{"num_hidden_layers": 12, "hidden_size": 512, "num_attention_heads": 8, "num_key_value_heads": 8, "head_dim": 64, "intermediate_size": 1728, "vocab_size": 16384, "hidden_act": "geglu", "norm": "rmsnorm", "norm_place": "pre", "norm_eps": 1e-05, "positions": "rope", "rope_theta": 24600.0, "rope_fraction": 1.0, "qk_norm": false, "attn_scale": 0.125, "bias": "none", "tie_word_embeddings": false, "parallel_block": false, "init": "normal", "init_std_qkv": 0.0539, "init_std_o": 0.0539, "init_std_up": 0.0539, "init_std_down": 0.0, "optimizer": "adamw", "learning_rate": 0.000889, "beta1": 0.9, "beta2": 0.99, "weight_decay": 0.23, "lr_head": 0.00594, "warmup_steps": 285, "schedule": "cos", "final_lr_fraction": 0.0, "batch_tokens": 65536, "max_seq_len": 2048, "doc_mask": false, "train_tokens": 631100000, "max_steps": 9630, "dataset": "wikipedia_en"}
Each number is 50 + 10 x the weight over its row's rms, rounded and kept within 0 to 99. Layers, rows and columns count from 0. The size before them is the row's rms in percent of the matrix's.

# v: layer 6 attention value, 512x512, rms 0.0516, rows 43-63, columns 256-319
# o: layer 6 attention output (transposed), 512x512, rms 0.0515, rows 43-63, columns 256-319
# q: layer 6 attention query, 512x512, rms 0.0474, rows 64-95, columns 256-319
# k: layer 6 attention key, 512x512, rms 0.0473, rows 64-94, columns 256-319
v43 100:61 54 45 57 45 50 50 48 48 53 55 63 63 42 48 43 47 33 37 36 61 53 44 59 49 35 57 51 36 68 40 57 55 63 51 34 66 49 48 52 42 45 46 51 41 31 32 39 41 35 56 67 48 51 24 69 56 44 62 42 49 55 49 37
o43 104:58 48 39 51 40 60 51 51 42 63 39 52 38 35 67 49 52 40 53 38 49 69 54 26 43 56 53 40 79 48 41 42 59 54 63 53 53 49 47 46 50 65 49 67 41 49 58 60 46 37 43 42 45 59 57 67 57 49 54 63 48 19 36 42
v44 103:44 58 47 39 42 44 61 50 56 58 58 47 42 47 50 65 42 65 64 59 60 41 61 29 64 57 49 65 54 40 50 56 39 50 29 46 44 54 51 64 37 55 60 56 54 50 58 44 44 53 47 50 43 63 59 45 32 51 59 55 57 50 53 45
o44 108:62 64 47 47 56 40 39 55 53 63 48 38 51 69 31 30 33 41 55 53 42 52 42 50 65 35 51 63 37 55 40 63 65 49 54 44 53 46 46 40 44 52 58 47 45 60 38 48 56 43 48 58 45 43 55 54 23 54 55 33 54 65 52 48
v45 105:51 63 67 57 56 45 43 54 56 57 30 35 50 54 42 63 25 57 56 42 41 43 60 57 37 46 51 44 59 48 53 48 39 48 54 50 70 58 47 38 58 66 70 52 61 68 46 50 37 46 20 42 56 58 44 35 62 44 62 47 60 49 47 53
o45 106:29 45 43 55 78 50 30 48 55 41 63 46 31 45 35 55 47 75 36 51 38 47 41 44 36 39 48 53 45 57 51 41 53 58 59 73 49 41 33 51 54 48 51 53 45 49 37 37 48 43 43 38 54 52 49 60 62 44 51 47 46 60 45 47
v46 102:46 53 50 61 54 45 41 54 53 46 66 50 55 41 42 54 54 50 49 59 73 48 49 33 59 54 58 47 53 54 58 48 43 40 40 44 44 55 61 46 69 55 55 48 48 47 38 32 54 54 45 67 56 48 50 52 48 62 29 49 72 39 43 32
o46 100:51 57 60 59 49 42 53 59 46 40 50 65 36 46 52 29 36 60 58 46 52 58 32 47 71 51 36 63 38 59 46 60 61 58 56 37 53 66 59 40 31 66 44 57 42 63 63 55 45 46 43 49 39 59 51 61 39 56 39 36 33 73 43 49
v47 106:39 64 65 64 45 44 40 45 39 44 59 25 57 58 44 62 64 50 41 54 62 44 46 70 35 45 48 39 59 17 31 53 49 41 41 45 51 51 59 60 43 51 46 55 48 60 45 48 44 46 48 49 56 55 28 43 69 32 39 37 62 50 59 55
o47 102:54 57 45 48 56 47 45 59 46 57 53 48 36 56 38 45 59 70 38 35 33 49 47 55 57 39 44 71 51 51 43 34 35 46 56 53 50 75 64 42 43 41 71 40 47 48 60 47 56 49 51 50 49 52 57 60 20 60 55 44 59 50 56 46
v48 096:40 48 35 75 52 52 44 63 60 62 65 56 51 50 62 61 38 46 52 54 40 55 59 45 48 52 49 36 50 35 58 45 62 56 32 53 70 52 47 58 45 55 53 58 49 53 55 57 78 43 49 30 46 49 49 49 48 63 56 51 48 42 56 53
o48 100:47 58 54 38 65 79 60 58 36 49 49 74 49 49 48 70 62 38 47 53 42 41 45 73 51 49 52 57 67 38 69 62 63 36 36 50 48 44 57 44 34 71 57 48 49 36 51 50 59 50 37 45 62 52 50 55 47 35 48 56 38 47 54 70
v49 098:56 58 37 69 34 45 39 39 55 68 51 69 41 56 43 44 46 49 68 47 45 57 45 38 57 39 42 47 52 53 42 52 47 62 45 55 66 63 57 47 41 60 38 54 62 35 60 46 57 53 55 44 50 91 40 37 57 73 55 59 50 69 44 41
o49 102:64 49 66 49 43 54 59 52 43 57 59 31 58 62 52 51 44 42 51 38 64 43 47 59 36 53 38 61 55 37 60 58 44 43 36 59 60 45 60 42 56 41 48 45 34 60 48 46 46 66 52 39 38 53 64 60 67 24 48 67 40 46 56 42
v50 100:42 48 68 54 57 55 49 51 43 57 54 63 60 50 57 37 61 50 28 48 48 37 67 61 56 50 51 53 48 61 39 50 60 46 54 74 50 46 54 32 46 39 47 40 69 52 68 32 37 66 46 62 40 44 47 55 43 57 51 34 48 61 45 65
o50 102:46 56 45 54 32 38 38 59 52 57 49 58 42 40 59 41 49 58 70 48 49 41 65 65 62 48 59 51 32 62 53 39 42 50 56 55 34 55 53 55 46 53 57 52 51 61 58 58 58 50 46 41 41 58 45 50 28 46 59 33 45 56 59 41
v51 109:47 51 69 38 54 60 61 56 48 45 42 28 41 64 48 52 40 46 43 58 47 61 41 45 51 56 42 59 49 53 59 64 49 61 68 48 45 46 52 42 56 44 54 41 63 57 61 62 38 37 52 58 42 50 57 40 47 33 58 45 46 48 54 47
o51 113:45 46 59 50 43 40 34 44 48 53 38 55 50 48 59 49 46 52 55 55 36 63 63 50 45 50 54 38 15 50 39 54 46 61 60 38 42 56 46 46 50 45 53 50 55 33 59 57 53 26 54 40 54 54 40 41 47 67 52 50 57 52 46 50
v52 104:43 53 54 63 51 53 56 43 50 51 54 55 32 46 58 47 51 60 47 60 38 56 77 46 52 62 52 57 56 70 53 65 46 51 61 58 52 56 41 44 59 46 55 49 46 58 49 56 46 61 62 59 57 63 64 49 53 50 28 42 71 36 46 62
o52 103:44 58 37 34 61 45 45 52 45 53 54 54 48 52 43 50 46 50 36 54 59 56 61 55 59 47 53 46 33 47 41 51 50 33 43 48 64 49 57 30 45 63 35 59 57 67 34 65 52 64 35 51 58 52 27 56 39 54 55 43 43 70 49 45
v53 105:58 65 30 56 46 72 48 58 63 56 21 66 42 42 48 64 45 33 42 46 59 43 24 51 45 41 44 60 48 39 29 61 47 49 29 45 36 55 53 40 30 51 42 44 40 63 48 48 55 44 42 35 49 55 67 36 51 48 65 47 53 62 54 49
o53 106:63 43 55 49 49 79 56 50 38 60 56 25 54 49 41 46 60 40 42 48 54 49 58 41 43 63 35 28 39 50 51 44 54 58 28 41 62 25 46 32 50 37 47 47 49 23 61 63 57 50 45 47 68 35 36 48 53 44 34 60 46 50 31 39
v54 108:77 38 29 46 58 35 55 63 37 52 69 66 51 71 51 44 50 47 51 45 50 48 47 63 39 54 42 56 45 48 48 49 41 54 55 41 55 51 37 26 47 55 65 61 54 42 58 75 54 53 57 48 55 56 34 59 52 49 49 41 43 61 56 72
o54 110:60 52 55 49 55 36 29 57 44 54 41 44 42 55 56 46 46 38 58 50 43 35 42 53 47 51 37 77 70 45 50 43 56 30 48 55 49 56 50 59 48 54 33 27 40 52 38 81 42 52 67 48 36 27 41 49 39 50 49 63 42 31 48 38
v55 112:60 44 62 59 56 46 40 45 50 32 70 54 51 58 40 41 60 57 71 56 53 45 63 62 32 51 46 47 58 56 41 48 46 39 56 70 48 46 41 52 65 57 44 36 50 69 52 41 38 59 64 59 44 64 38 68 48 69 47 52 69 65 47 43
o55 108:51 50 45 38 55 50 50 55 57 37 55 42 59 37 30 51 42 48 72 51 45 48 45 65 60 46 52 65 36 71 46 47 41 40 70 55 39 52 61 48 51 54 61 60 54 51 52 54 55 59 45 52 58 62 44 80 51 40 54 57 49 52 53 53
v56 108:55 59 47 54 42 44 43 56 29 46 59 48 50 47 53 59 40 36 50 73 60 38 25 43 72 41 71 38 57 40 50 54 42 39 41 55 41 50 57 52 42 50 57 45 45 48 58 47 45 71 44 51 55 47 40 41 58 64 60 37 47 44 46 52
o56 100:60 66 49 48 48 48 65 37 78 28 52 39 28 57 43 43 33 50 44 51 45 64 32 54 67 41 59 52 27 59 57 49 32 44 52 42 44 53 51 62 54 40 66 50 50 65 46 55 51 46 57 45 51 65 49 48 50 50 56 46 39 76 55 60
v57 108:48 48 53 53 52 46 46 49 55 54 62 44 47 62 45 54 26 67 54 62 49 58 58 47 48 72 59 41 67 27 45 60 51 46 45 58 43 44 53 64 50 48 40 40 52 62 51 75 50 59 41 36 55 56 42 33 36 71 38 41 59 32 43 43
o57 108:51 52 63 54 53 42 77 58 70 62 56 53 31 52 46 51 35 65 67 44 50 48 25 68 51 37 32 57 41 39 49 38 49 65 40 44 44 37 44 48 54 61 62 41 47 65 48 57 68 60 50 51 79 54 45 58 57 61 36 46 63 66 49 48
v58 106:55 57 53 40 41 65 63 59 53 49 36 55 43 55 49 50 68 23 64 54 53 55 36 62 64 52 56 62 54 51 45 39 46 62 50 53 65 35 44 47 49 53 54 62 46 44 14 53 55 54 52 61 51 48 57 42 45 39 54 52 40 42 47 55
o58 103:42 47 30 64 72 64 52 33 40 43 39 52 51 62 69 51 66 36 46 49 45 47 58 37 48 55 52 45 64 54 51 65 61 47 30 46 62 26 53 42 46 42 45 51 65 21 49 38 54 44 54 36 51 69 33 45 51 45 71 53 45 59 38 53
v59 101:48 56 38 54 45 55 48 45 59 60 49 41 42 55 48 47 57 56 49 50 54 69 57 39 64 36 50 61 41 60 30 47 50 44 52 40 56 34 53 51 46 60 57 58 53 39 63 38 55 37 49 52 47 43 40 56 49 54 54 31 39 47 71 60
o59 101:50 64 40 60 47 54 42 49 36 51 45 55 57 75 55 43 71 41 56 43 44 52 79 42 48 55 41 44 49 55 51 41 48 49 37 45 57 24 62 44 67 37 42 60 41 55 50 55 52 64 57 52 55 50 59 45 50 27 53 68 66 42 52 44
v60 108:48 39 50 39 57 34 47 50 50 58 56 43 49 44 50 58 48 27 56 51 40 59 50 31 52 43 63 60 43 63 53 39 60 32 48 62 47 66 50 49 37 56 41 48 65 50 36 57 57 52 49 57 71 70 55 54 55 46 35 63 53 64 66 41
o60 107:43 31 57 52 47 34 38 57 47 62 67 34 54 42 52 56 52 32 46 53 62 54 53 41 32 48 48 52 63 51 42 33 57 46 54 40 53 40 49 52 37 51 57 41 45 48 28 42 35 52 49 59 48 56 45 45 54 49 55 56 49 50 47 42
v61 111:41 44 49 61 46 33 45 55 49 57 54 46 48 49 55 33 57 65 57 41 63 57 35 46 53 50 48 35 42 65 55 59 46 60 68 55 44 45 41 46 46 43 67 48 59 58 59 51 37 51 48 40 42 36 48 42 55 53 59 41 57 62 46 41
o61 108:72 61 55 59 56 54 32 51 61 65 55 29 31 38 57 46 59 63 55 41 45 42 44 58 60 69 43 80 72 63 43 73 39 42 48 44 45 59 52 44 74 62 45 57 49 89 42 46 42 44 62 51 29 49 44 48 40 57 48 49 37 37 47 50
v62 103:43 51 56 41 48 67 43 26 54 42 35 50 69 52 39 50 58 51 49 49 59 53 42 55 52 47 46 49 52 61 48 52 40 36 49 55 51 38 63 67 49 55 44 24 41 46 59 53 52 53 55 66 54 59 32 43 55 57 54 39 55 47 40 51
o62 101:57 50 55 49 54 42 41 57 44 52 56 52 51 38 64 29 60 48 27 47 38 53 46 36 47 38 46 56 60 74 39 54 30 63 63 53 43 53 58 58 40 50 64 54 43 49 52 55 52 39 54 48 41 57 62 45 48 63 55 38 57 57 40 47
v63 104:62 45 53 41 42 58 38 20 65 56 54 65 51 53 38 37 66 62 45 37 45 37 39 63 40 57 52 61 45 54 49 29 49 52 62 59 55 29 45 46 46 45 35 33 52 37 67 51 53 48 43 31 61 66 56 56 48 50 46 52 40 46 58 51
o63 106:37 28 54 60 37 43 55 62 53 37 40 33 58 38 52 44 65 32 46 47 50 49 61 46 46 59 52 58 72 52 56 44 40 55 68 58 50 49 59 48 58 42 49 50 39 51 75 55 54 42 43 70 52 46 64 50 53 44 53 55 54 43 57 64
q64 104:55 37 46 64 59 47 29 64 41 33 56 30 68 49 54 55 46 53 51 50 41 40 47 42 36 60 46 55 70 41 46 30 59 39 52 50 53 51 49 36 38 66 37 58 46 39 44 47 67 45 32 67 46 52 50 51 54 55 58 72 72 46 63 65
k64 092:45 69 51 52 65 47 50 35 69 37 38 54 49 53 49 53 38 41 24 68 43 51 38 40 33 59 80 46 62 46 55 63 45 41 44 38 55 53 37 55 55 52 57 49 24 47 63 54 44 56 56 54 52 58 69 66 39 60 31 46 57 58 35 40
q65 083:70 38 62 38 34 40 44 43 60 59 65 53 50 44 43 54 52 43 57 54 36 61 51 46 57 51 47 50 35 42 50 63 43 43 44 55 49 46 51 66 49 55 43 29 48 46 51 50 56 48 45 57 31 52 45 67 37 60 43 62 55 58 68 71
k65 095:40 71 34 48 47 42 47 45 47 32 44 60 46 63 49 51 62 54 52 46 60 47 65 50 36 58 68 43 51 46 49 60 41 61 41 47 56 45 58 33 54 58 68 55 55 54 72 61 48 48 57 40 61 44 48 51 46 40 34 50 54 45 36 35
q66 094:51 48 72 41 42 54 78 58 42 45 58 37 37 42 59 28 42 39 41 48 56 45 65 50 52 50 55 41 41 37 58 50 53 59 51 40 51 63 61 41 61 46 47 48 61 53 52 40 48 61 69 41 47 47 43 46 38 43 30 29 57 56 48 28
k66 102:44 59 48 55 42 60 47 50 20 66 47 41 37 52 42 51 43 51 60 34 55 43 45 50 71 42 55 48 20 64 35 72 41 50 34 61 39 55 52 55 32 30 48 45 61 64 47 44 45 46 48 53 49 43 32 36 51 44 47 52 28 50 45 43
q67 095:46 53 38 74 53 45 36 47 52 30 56 63 37 71 59 55 51 54 51 43 55 35 65 57 51 45 43 67 68 52 44 35 41 66 45 44 57 57 63 44 38 46 46 55 44 43 43 51 49 37 43 51 49 58 41 46 65 51 64 48 43 45 59 58
k67 091:54 62 43 51 40 66 39 43 42 67 47 51 60 40 45 58 37 47 40 58 41 49 48 57 58 56 60 48 61 65 47 49 51 52 44 34 63 58 60 37 36 56 65 43 37 50 42 24 53 77 53 56 39 48 48 40 59 51 55 54 44 54 67 72
q68 090:51 39 40 52 49 47 41 55 52 43 55 45 51 31 50 41 59 61 51 60 57 44 57 41 45 67 48 49 39 47 44 20 64 38 57 64 56 53 43 45 38 49 51 47 53 56 50 53 62 50 57 47 49 38 51 45 43 52 46 53 44 71 60 66
k68 094:48 53 43 55 52 48 36 35 51 44 66 35 32 41 48 52 51 47 52 46 69 61 36 60 41 39 67 29 54 54 50 55 35 70 38 55 28 61 49 55 44 53 62 45 48 40 68 47 37 52 45 55 45 45 62 42 34 62 34 42 36 48 28 37
q69 100:51 45 76 50 38 51 50 59 28 58 43 48 24 51 47 42 70 45 64 42 45 50 50 52 40 52 52 55 27 46 60 68 37 46 54 63 53 43 54 75 54 40 56 36 56 64 38 62 41 58 65 42 48 46 37 62 40 53 36 39 46 78 54 48
k69 090:54 51 37 46 45 50 45 49 40 55 68 44 44 39 65 35 36 58 49 39 42 47 55 48 48 43 42 66 29 52 55 55 67 57 60 28 47 46 56 48 42 64 52 56 42 36 42 51 71 50 38 53 56 40 47 34 47 36 50 50 54 42 48 59
q70 093:46 40 53 42 60 61 46 72 39 67 59 48 59 38 51 47 50 50 44 50 38 48 36 49 33 62 46 57 43 60 51 37 60 50 54 61 40 52 44 54 56 60 42 49 46 51 50 35 40 61 46 44 46 48 60 56 44 58 36 62 69 65 50 49
k70 105:33 59 54 52 39 37 40 56 32 48 43 51 42 62 55 49 48 51 62 28 55 66 59 59 64 62 53 41 49 39 50 78 44 62 58 71 44 45 52 43 54 43 49 38 57 37 49 39 43 46 36 55 52 40 42 28 40 39 55 50 37 50 40 46
q71 092:49 34 67 56 29 41 68 56 40 47 48 37 51 44 60 32 55 33 53 54 35 53 53 49 50 61 47 40 41 46 40 63 40 56 43 60 54 50 43 48 58 24 52 30 59 44 60 61 45 57 48 44 50 54 47 71 45 61 21 32 52 50 67 30
k71 083:59 40 41 42 55 51 53 43 62 81 61 43 33 49 51 65 43 36 54 48 46 46 60 49 58 48 52 46 45 54 56 65 60 59 50 55 49 47 54 49 45 27 54 50 42 41 43 51 67 71 36 56 50 30 46 41 60 42 56 59 40 27 36 56
q72 101:61 72 29 47 62 51 42 24 57 44 59 59 38 63 49 63 46 32 37 51 60 55 59 45 59 39 50 23 53 40 46 64 46 31 38 38 48 46 51 36 62 54 71 43 62 44 42 37 53 37 61 49 50 76 37 47 68 44 62 37 43 33 29 33
k72 096:52 46 62 57 59 65 54 45 55 49 60 51 72 53 35 59 34 63 37 76 54 54 47 51 53 36 56 73 58 40 39 41 50 49 39 46 70 45 51 51 47 56 54 49 20 68 72 52 45 70 67 57 26 62 46 38 42 54 45 51 47 59 61 62
q73 087:37 62 21 31 47 63 48 63 59 60 46 61 37 66 58 79 44 70 31 55 50 50 44 58 57 46 49 40 61 53 52 30 53 61 52 73 43 66 51 32 38 59 62 45 44 54 35 34 55 61 49 59 57 44 57 56 46 41 62 54 38 54 55 49
k73 092:32 54 58 60 67 51 40 15 53 34 53 42 29 45 47 59 66 50 51 52 57 46 45 64 45 39 45 41 66 51 61 61 34 73 50 53 28 59 39 35 37 73 43 59 69 48 56 47 55 38 63 38 60 51 65 36 35 41 32 43 50 53 37 45
q74 104:64 73 69 52 58 46 57 33 36 44 51 61 35 56 48 57 58 45 41 44 63 51 46 48 59 40 57 30 54 60 48 62 34 53 17 60 38 46 58 65 47 49 51 39 60 49 56 54 43 40 68 52 49 77 47 42 53 37 37 32 49 55 38 21
k74 103:43 40 40 43 61 46 63 60 68 37 39 43 56 50 50 52 58 44 55 48 64 34 52 63 51 52 54 47 65 39 59 34 47 67 42 36 64 54 47 46 30 45 73 62 50 48 62 42 49 52 51 50 48 60 55 52 54 43 33 58 41 57 38 35
q75 090:52 56 26 49 58 44 55 45 65 45 57 58 67 57 56 64 48 56 40 47 56 43 48 38 57 42 37 47 50 61 57 46 55 35 20 39 50 50 63 51 42 64 47 51 50 37 51 46 57 59 62 65 72 52 39 61 47 40 76 62 74 46 58 50
k75 089:47 61 53 49 57 55 43 42 60 61 50 46 40 48 53 57 53 42 54 49 48 42 46 56 51 39 66 44 78 34 41 52 44 51 46 67 49 58 40 53 53 77 55 36 42 46 54 57 45 36 48 43 50 60 58 44 31 47 71 55 41 47 47 55
q76 099:59 74 64 44 58 60 69 33 70 49 47 56 49 48 42 55 60 43 49 49 56 61 52 49 48 43 67 16 39 53 54 54 45 53 53 47 43 53 57 51 68 27 65 35 46 57 64 51 47 48 64 41 45 60 51 41 42 48 44 49 47 46 37 37
k76 105:38 46 54 66 54 44 57 56 50 46 55 53 59 57 47 45 39 38 25 57 80 56 36 50 55 39 46 61 43 41 40 23 57 57 56 43 53 64 42 41 63 38 41 53 56 53 57 51 49 74 66 49 48 37 54 53 57 55 58 61 46 44 34 45
q77 098:58 57 47 48 57 55 46 39 55 51 54 68 50 44 53 53 45 53 38 37 52 49 47 49 52 57 52 57 65 50 51 53 48 56 56 26 46 53 39 36 46 59 50 60 60 63 50 50 60 50 52 70 46 55 49 54 60 47 64 59 53 36 52 47
k77 088:68 59 44 42 59 49 50 51 59 34 36 59 44 52 30 61 37 40 45 59 59 52 31 46 64 44 71 45 65 42 40 55 47 41 46 53 42 41 50 45 55 65 52 63 51 41 69 48 55 41 55 49 61 56 41 51 41 46 60 66 44 42 46 46
q78 097:64 73 45 56 49 40 56 44 51 51 53 63 48 49 52 29 54 39 57 52 36 75 65 58 60 56 58 16 45 50 52 61 40 50 40 45 34 29 50 43 46 36 65 56 62 60 72 50 43 35 56 50 46 56 41 61 28 41 44 54 52 38 36 44
k78 105:62 53 49 67 63 64 55 40 61 31 28 56 64 46 20 50 45 56 55 57 55 50 38 66 55 36 63 30 70 50 54 46 39 58 55 46 46 60 48 48 34 56 36 47 47 47 59 54 54 48 47 45 58 70 58 57 48 44 65 45 55 54 49 50
q79 107:50 61 39 46 63 50 51 41 66 49 66 35 49 60 75 54 49 54 41 45 45 54 62 47 57 53 32 39 70 53 50 50 62 42 41 44 53 51 52 36 33 65 51 53 41 43 41 50 61 41 51 60 65 62 45 59 43 50 70 57 37 29 74 54
k79 094:63 58 50 65 57 42 46 36 39 35 53 61 51 51 47 68 69 52 60 67 47 56 51 52 53 32 67 48 60 46 69 39 49 41 42 53 42 45 48 47 54 43 62 59 37 46 68 52 57 54 65 42 53 58 58 37 56 58 42 43 39 59 48 58
q80 104:39 32 72 53 34 48 53 61 38 75 54 38 49 43 51 54 40 49 60 55 53 55 42 52 52 65 53 70 38 50 56 44 43 51 65 70 53 52 52 52 44 48 45 39 52 81 47 64 31 60 46 47 51 46 68 43 61 53 36 48 46 60 54 46
k80 095:45 38 56 51 47 45 43 46 42 54 46 47 35 50 48 60 43 50 61 36 38 46 57 55 36 53 53 50 28 61 55 66 40 59 46 49 57 50 58 53 38 40 57 51 57 63 26 43 64 58 38 73 58 50 46 45 47 41 32 40 54 58 61 47
q81 099:77 53 51 44 41 45 52 60 60 38 46 55 37 43 78 29 67 32 46 17 49 60 60 53 47 44 52 51 57 48 58 65 20 61 40 57 67 34 50 43 53 54 53 40 34 47 72 49 40 32 51 47 41 67 56 50 37 46 45 53 56 46 49 34
k81 112:59 39 39 47 57 43 44 68 61 49 53 48 35 42 59 52 54 52 49 58 53 43 45 57 52 34 52 33 64 53 63 33 49 47 51 44 68 67 46 48 55 38 60 59 42 62 50 47 49 54 69 51 53 44 63 58 42 49 38 52 46 55 64 38
q82 093:50 53 48 56 65 52 46 42 63 38 56 44 51 47 37 36 39 29 56 53 35 83 72 54 65 51 42 51 60 59 43 59 44 52 56 39 59 31 33 56 47 55 52 41 39 22 51 40 52 35 41 50 48 52 66 51 41 42 45 46 53 46 51 45
k82 110:56 46 42 45 53 68 49 61 51 56 61 58 58 42 45 29 47 45 53 91 50 47 39 53 45 25 56 51 69 42 45 34 70 46 55 45 62 56 52 58 43 53 57 63 29 46 68 50 43 43 56 52 51 36 59 36 47 53 60 53 48 41 63 44
q83 099:57 79 38 39 57 55 70 41 58 26 65 58 45 53 49 49 62 59 46 49 54 40 54 50 65 36 60 26 56 51 71 54 38 47 56 41 49 37 52 43 52 64 65 40 68 46 52 39 52 68 42 69 51 62 55 42 41 41 53 45 32 48 44 43
k83 091:43 47 35 51 65 57 69 44 44 38 51 57 55 50 41 55 35 46 52 44 42 37 55 50 42 32 55 47 70 48 43 38 69 45 57 49 46 41 44 31 57 48 52 46 50 50 58 39 56 60 55 48 49 47 57 45 57 51 48 58 54 43 26 46
q84 090:65 70 56 33 65 52 52 60 67 36 46 49 47 61 45 34 64 36 55 51 49 80 54 46 47 46 52 21 58 69 63 51 47 49 48 50 61 32 30 60 63 65 60 43 42 46 63 34 52 51 56 53 49 74 52 40 50 53 44 56 61 43 64 53
k84 104:65 62 67 40 69 50 48 42 56 30 39 63 53 42 28 59 48 46 53 74 51 60 49 58 46 47 67 50 64 39 67 44 59 55 61 47 47 37 56 43 58 69 50 58 40 41 57 51 42 45 54 60 65 37 52 41 54 46 46 48 42 63 40 54
q85 106:57 57 35 57 57 43 62 51 53 53 51 57 44 51 63 44 65 42 46 55 42 46 45 31 43 50 48 46 61 38 46 43 66 38 59 58 38 40 46 36 56 54 62 51 53 56 65 61 68 36 51 47 44 68 34 64 55 52 32 67 43 40 60 29
k85 091:33 49 37 44 66 47 43 39 55 26 64 50 65 53 41 44 66 47 62 52 59 61 46 49 54 37 47 32 57 59 67 32 40 45 54 57 64 53 56 45 44 40 60 55 57 71 64 44 43 54 43 65 54 61 50 40 58 56 41 32 43 48 38 51
q86 098:58 44 46 36 44 53 29 38 47 57 66 58 52 43 51 60 48 54 27 43 35 29 53 40 55 70 43 54 38 36 44 44 66 54 45 57 56 61 70 51 51 44 50 59 45 46 42 62 46 56 35 39 63 31 60 46 50 45 67 67 48 37 55 69
k86 105:42 55 59 41 31 46 43 52 47 62 52 50 26 40 71 46 61 50 47 34 40 52 54 47 48 58 42 62 45 52 46 54 14 48 49 51 42 47 50 43 51 42 50 54 46 47 42 55 55 52 46 48 46 53 58 48 51 39 40 52 68 57 43 59
q87 111:40 31 54 46 50 54 52 53 47 46 40 41 61 51 36 39 22 48 65 55 60 62 43 57 28 55 48 52 41 59 53 59 71 49 62 54 61 38 39 52 59 61 44 55 45 51 42 39 54 65 40 47 56 51 49 45 56 42 46 62 46 65 33 61
k87 087:31 63 42 59 40 46 55 47 47 61 54 47 63 46 46 47 23 50 43 31 52 52 71 53 55 44 34 70 21 56 37 53 71 49 49 67 33 50 56 37 44 44 43 48 37 60 50 47 33 56 44 56 56 46 47 43 72 57 52 45 39 45 42 34
q88 096:58 50 50 44 38 48 37 35 53 42 43 59 35 52 49 27 45 47 63 57 58 47 58 61 61 38 53 42 55 44 62 59 47 45 50 37 42 38 38 47 51 41 52 43 69 58 66 40 37 36 53 46 51 58 53 40 47 53 28 78 53 33 29 47
k88 091:57 54 36 40 53 56 61 64 82 46 54 52 62 56 49 44 43 43 43 49 32 59 46 45 45 46 49 54 59 59 60 50 70 45 59 68 60 37 49 43 43 46 51 45 54 33 55 51 44 55 55 36 39 60 38 48 63 59 59 52 46 52 39 44
q89 103:54 34 41 58 42 57 54 55 48 62 54 43 63 62 53 69 44 65 31 35 37 45 44 50 52 59 43 45 56 32 33 43 57 60 33 53 38 64 53 40 43 42 39 50 52 60 46 45 41 39 57 62 51 59 51 34 58 33 42 52 46 37 42 43
k89 108:42 44 45 61 42 49 30 51 54 53 55 47 47 47 69 59 55 51 49 32 45 50 40 42 56 49 31 63 29 50 34 64 42 52 51 38 55 36 43 52 54 50 67 49 60 80 60 48 52 34 47 28 26 52 34 51 42 55 27 59 58 57 43 42
q90 098:55 40 65 48 66 54 54 29 46 22 46 56 49 67 38 23 52 46 57 57 58 57 46 59 58 59 48 65 49 56 55 70 29 68 43 46 49 46 46 38 41 36 45 50 45 39 63 48 48 47 51 48 50 47 52 37 49 48 46 44 47 60 28 38
k90 102:62 44 42 36 67 56 40 39 59 39 44 63 50 48 37 48 63 39 45 52 57 59 47 43 46 50 53 47 57 54 57 58 65 48 71 55 59 42 41 32 40 47 54 50 46 18 61 58 61 50 43 63 70 56 57 61 56 55 53 61 48 39 38 47
q91 102:53 47 46 56 51 43 39 46 36 54 46 68 37 67 67 48 65 55 56 44 46 40 57 51 67 52 52 29 55 40 39 57 33 63 35 71 33 54 49 62 46 43 53 27 60 46 45 59 32 31 48 33 43 55 40 36 52 48 52 41 36 55 52 43
k91 098:65 62 60 85 69 46 58 53 52 36 49 37 34 39 39 49 69 39 71 68 64 60 47 69 42 46 56 46 56 54 55 56 53 59 52 56 60 52 35 44 39 53 50 52 38 59 61 51 56 51 55 54 35 41 54 62 42 46 58 62 67 44 61 50
q92 112:50 37 50 53 42 42 42 52 55 54 51 57 60 50 40 55 43 60 62 45 54 42 51 40 64 61 49 29 48 43 40 57 69 53 60 41 55 47 54 55 44 59 50 52 48 48 50 70 53 58 66 48 54 54 49 58 48 44 66 46 59 56 63 54
k92 107:43 42 46 52 53 44 45 64 33 52 48 69 46 40 49 54 47 67 59 48 51 35 34 45 44 53 61 45 37 50 49 42 42 47 46 69 50 46 68 49 52 63 45 46 55 46 53 63 59 66 42 48 55 39 63 51 38 37 53 27 38 49 59 45
q93 107:52 37 43 45 58 58 71 67 47 46 47 47 50 58 58 46 66 46 65 56 65 44 61 45 66 49 64 64 47 57 64 57 61 38 66 50 65 41 42 41 47 58 46 46 44 59 47 56 47 51 52 52 49 43 59 52 55 51 60 53 50 65 47 45
k93 109:33 37 34 73 36 31 59 41 69 51 41 58 71 61 52 52 43 38 51 48 76 40 68 36 36 38 51 51 39 50 58 48 50 27 54 50 51 58 38 56 48 43 63 35 51 28 45 49 52 59 49 60 59 40 40 71 42 39 33 37 44 60 64 46
q94 096:44 54 56 57 46 48 35 55 43 68 54 49 38 58 49 56 46 53 46 44 53 41 55 46 39 42 52 40 40 25 24 50 58 53 38 61 53 44 57 64 43 39 36 68 40 42 34 54 50 55 49 47 60 28 37 42 68 60 69 51 46 77 72 58
k94 097:51 32 49 64 39 36 65 48 53 46 77 51 56 67 64 53 67 48 46 26 39 43 81 41 39 54 44 51 51 45 56 54 35 55 49 56 46 50 49 38 50 51 45 48 60 48 38 43 56 74 53 63 46 59 38 57 51 44 28 51 59 54 47 48
q95 113:40 34 53 54 37 44 42 52 51 58 68 54 75 58 56 42 41 57 40 48 66 65 49 69 39 45 45 53 41 49 40 69 53 65 44 47 54 52 52 46 48 58 60 52 41 50 41 51 47 46 51 23 42 46 47 58 49 66 57 44 49 37 46 41